From a checkpoint of a small transformer trained on Wikipedia: vocabulary 8192.
Each number is 50 + 10 x the weight over its row's rms, rounded and kept within 0 to 99. Layers, rows and columns count from 0. The size before them is the row's rms in percent of the matrix's.

# layer 7 MLP gate, 320x128, rms 0.264, rows 128-135, columns 64-127
097:45 60 46 51 55 54 51 43 62 41 47 58 49 46 56 52 48 50 33 52 55 55 47 39 49 52 46 40 36 63 56 52 54 44 61 59 52 44 44 52 52 45 53 50 42 57 51 37 52 44 63 54 36 38 49 70 56 70 61 55 39 46 47 56
094:41 48 29 54 39 43 59 39 42 63 58 64 46 53 40 56 54 46 60 44 60 55 50 56 44 57 48 44 60 46 68 35 67 42 43 45 66 59 45 50 36 47 51 54 57 62 53 65 59 42 42 51 44 29 52 32 49 51 70 52 61 50 56 50
087:56 68 50 51 52 34 43 76 56 55 40 65 33 73 58 50 46 49 52 63 45 60 38 41 43 46 45 25 49 43 52 56 33 55 47 45 57 63 48 46 49 45 55 40 47 46 43 55 51 52 68 46 47 42 57 39 54 62 64 54 47 35 56 64
096:46 44 46 36 47 57 32 64 41 47 50 57 60 35 49 51 50 59 56 52 45 38 40 67 57 57 57 40 58 31 43 41 47 50 57 38 50 41 50 45 43 60 51 53 56 33 38 63 76 44 49 47 59 46 66 45 44 55 52 60 50 40 37 48
114:51 24 50 53 59 42 55 27 47 46 53 45 56 56 54 44 45 60 44 48 47 40 77 55 49 41 42 26 59 44 53 46 47 44 46 56 48 41 21 43 49 37 37 56 27 55 46 56 48 48 41 40 59 46 47 61 57 50 54 50 48 48 42 68
102:48 47 45 38 43 38 45 64 64 43 32 50 42 57 48 55 33 90 43 38 62 44 44 41 32 44 58 43 54 49 46 42 52 52 72 46 57 52 56 46 45 55 33 52 56 50 53 30 57 56 60 63 50 49 46 44 53 54 50 54 40 36 53 44
094:60 51 36 49 35 45 50 43 62 55 52 53 68 62 41 43 33 50 46 42 44 55 39 58 56 38 21 46 40 63 57 40 53 52 65 53 41 45 69 50 55 43 48 43 59 49 51 26 54 46 51 45 43 61 39 62 68 59 58 46 37 52 49 56
112:52 46 54 31 32 55 60 45 33 52 55 56 42 48 65 51 69 46 48 53 41 46 62 36 77 34 58 54 40 56 46 25 36 66 53 45 47 51 49 53 26 47 57 39 65 46 45 36 48 56 64 42 31 50 47 55 44 47 43 47 57 39 38 48
# layer 7 MLP up, 320x128, rms 0.255, rows 128-134, columns 64-127
089:59 38 53 48 48 54 60 24 50 51 58 54 40 38 59 44 57 33 60 49 55 48 44 59 45 61 58 47 66 59 52 56 38 38 55 58 45 65 33 63 35 48 56 49 47 44 49 55 49 57 37 51 57 35 61 39 48 39 63 71 39 58 45 51
100:45 24 53 54 78 71 44 59 52 40 44 47 45 46 36 37 47 68 29 37 41 39 40 52 51 47 45 51 65 53 51 50 46 48 42 54 63 54 52 67 57 57 44 53 56 49 41 42 50 45 49 54 50 48 46 44 48 52 79 60 46 46 60 47
088:53 49 50 45 38 48 31 67 54 40 56 51 55 52 39 65 60 53 48 46 68 47 55 64 49 54 41 61 65 51 55 62 48 41 44 44 51 52 26 30 42 47 45 56 44 48 53 46 43 37 39 54 55 59 57 57 40 61 54 41 42 65 41 52
099:60 46 61 49 39 63 38 43 65 45 60 42 57 47 42 54 64 47 55 68 38 46 58 64 56 47 34 43 49 55 41 57 51 64 38 60 59 37 49 49 54 67 62 43 64 19 54 48 43 42 46 50 59 40 66 39 45 57 49 53 29 42 20 59
102:50 46 39 64 57 41 39 69 58 60 54 35 63 51 41 62 46 50 38 63 44 61 41 48 56 56 57 57 55 57 63 43 56 50 45 55 50 36 46 48 42 64 72 43 39 18 64 67 68 51 39 48 45 45 57 49 44 51 50 48 50 55 44 56
097:39 45 50 38 40 43 48 52 51 40 34 50 57 63 31 55 44 49 54 31 52 50 41 43 36 40 65 50 70 55 47 54 59 47 51 46 64 41 42 57 58 55 47 66 61 47 47 42 55 45 42 51 56 39 56 55 40 72 37 60 50 44 35 37
101:55 56 61 44 44 30 42 39 62 37 31 43 60 53 48 52 42 59 35 37 42 63 45 54 33 49 48 50 81 43 35 42 38 39 66 38 69 48 43 62 51 34 55 48 44 66 47 32 44 26 68 54 36 45 49 54 45 59 62 67 43 44 59 48
# layer 7 MLP down (transposed), 320x128, rms 0.273, rows 128-134, columns 64-127
095:44 52 45 41 45 56 60 35 51 45 41 45 43 58 56 53 53 60 46 36 41 43 44 54 45 55 43 44 43 44 47 39 36 52 52 71 52 58 53 46 52 29 67 52 50 51 61 55 44 63 63 66 45 40 57 55 56 60 53 59 59 43 50 34
093:47 51 48 42 43 42 45 50 47 31 42 52 43 52 46 53 55 50 58 33 49 56 58 53 37 51 61 43 47 41 55 70 39 62 58 56 65 46 45 28 54 43 60 52 58 41 62 36 53 54 42 50 33 45 64 46 71 50 36 48 62 49 45 33
094:53 44 58 40 54 48 62 40 42 48 39 43 51 23 29 58 45 52 54 53 51 52 42 52 68 41 38 79 34 51 54 54 58 52 62 39 26 53 62 60 48 51 53 57 48 54 49 30 43 50 57 65 40 63 64 55 50 32 38 36 39 43 60 46
104:42 33 57 56 48 45 60 65 53 44 36 66 45 31 57 52 47 46 49 55 56 51 59 47 56 44 35 51 58 45 38 58 67 58 47 49 56 69 66 51 59 59 60 53 56 45 42 45 49 60 22 52 63 51 75 70 53 54 60 63 50 39 57 56
108:58 55 39 55 57 49 40 58 50 57 39 38 50 51 53 38 65 38 27 46 54 55 41 32 62 59 69 47 48 44 53 42 35 43 58 48 53 42 66 28 57 54 66 58 33 44 56 67 57 38 41 72 40 58 39 41 46 51 59 46 43 62 56 64
103:46 52 49 55 40 42 44 47 40 51 65 71 35 38 65 54 53 37 43 60 42 62 43 49 46 58 38 66 53 57 70 45 60 52 47 58 67 43 59 41 57 41 60 54 46 52 50 58 52 40 57 42 53 65 53 46 50 39 52 51 46 61 61 52
088:53 54 62 59 45 47 57 58 61 50 60 49 69 47 36 49 58 52 56 68 59 46 47 53 57 42 54 60 60 46 45 51 50 53 41 38 47 52 54 35 51 48 52 53 31 58 67 57 34 39 46 52 64 81 55 45 39 44 41 41 46 58 52 62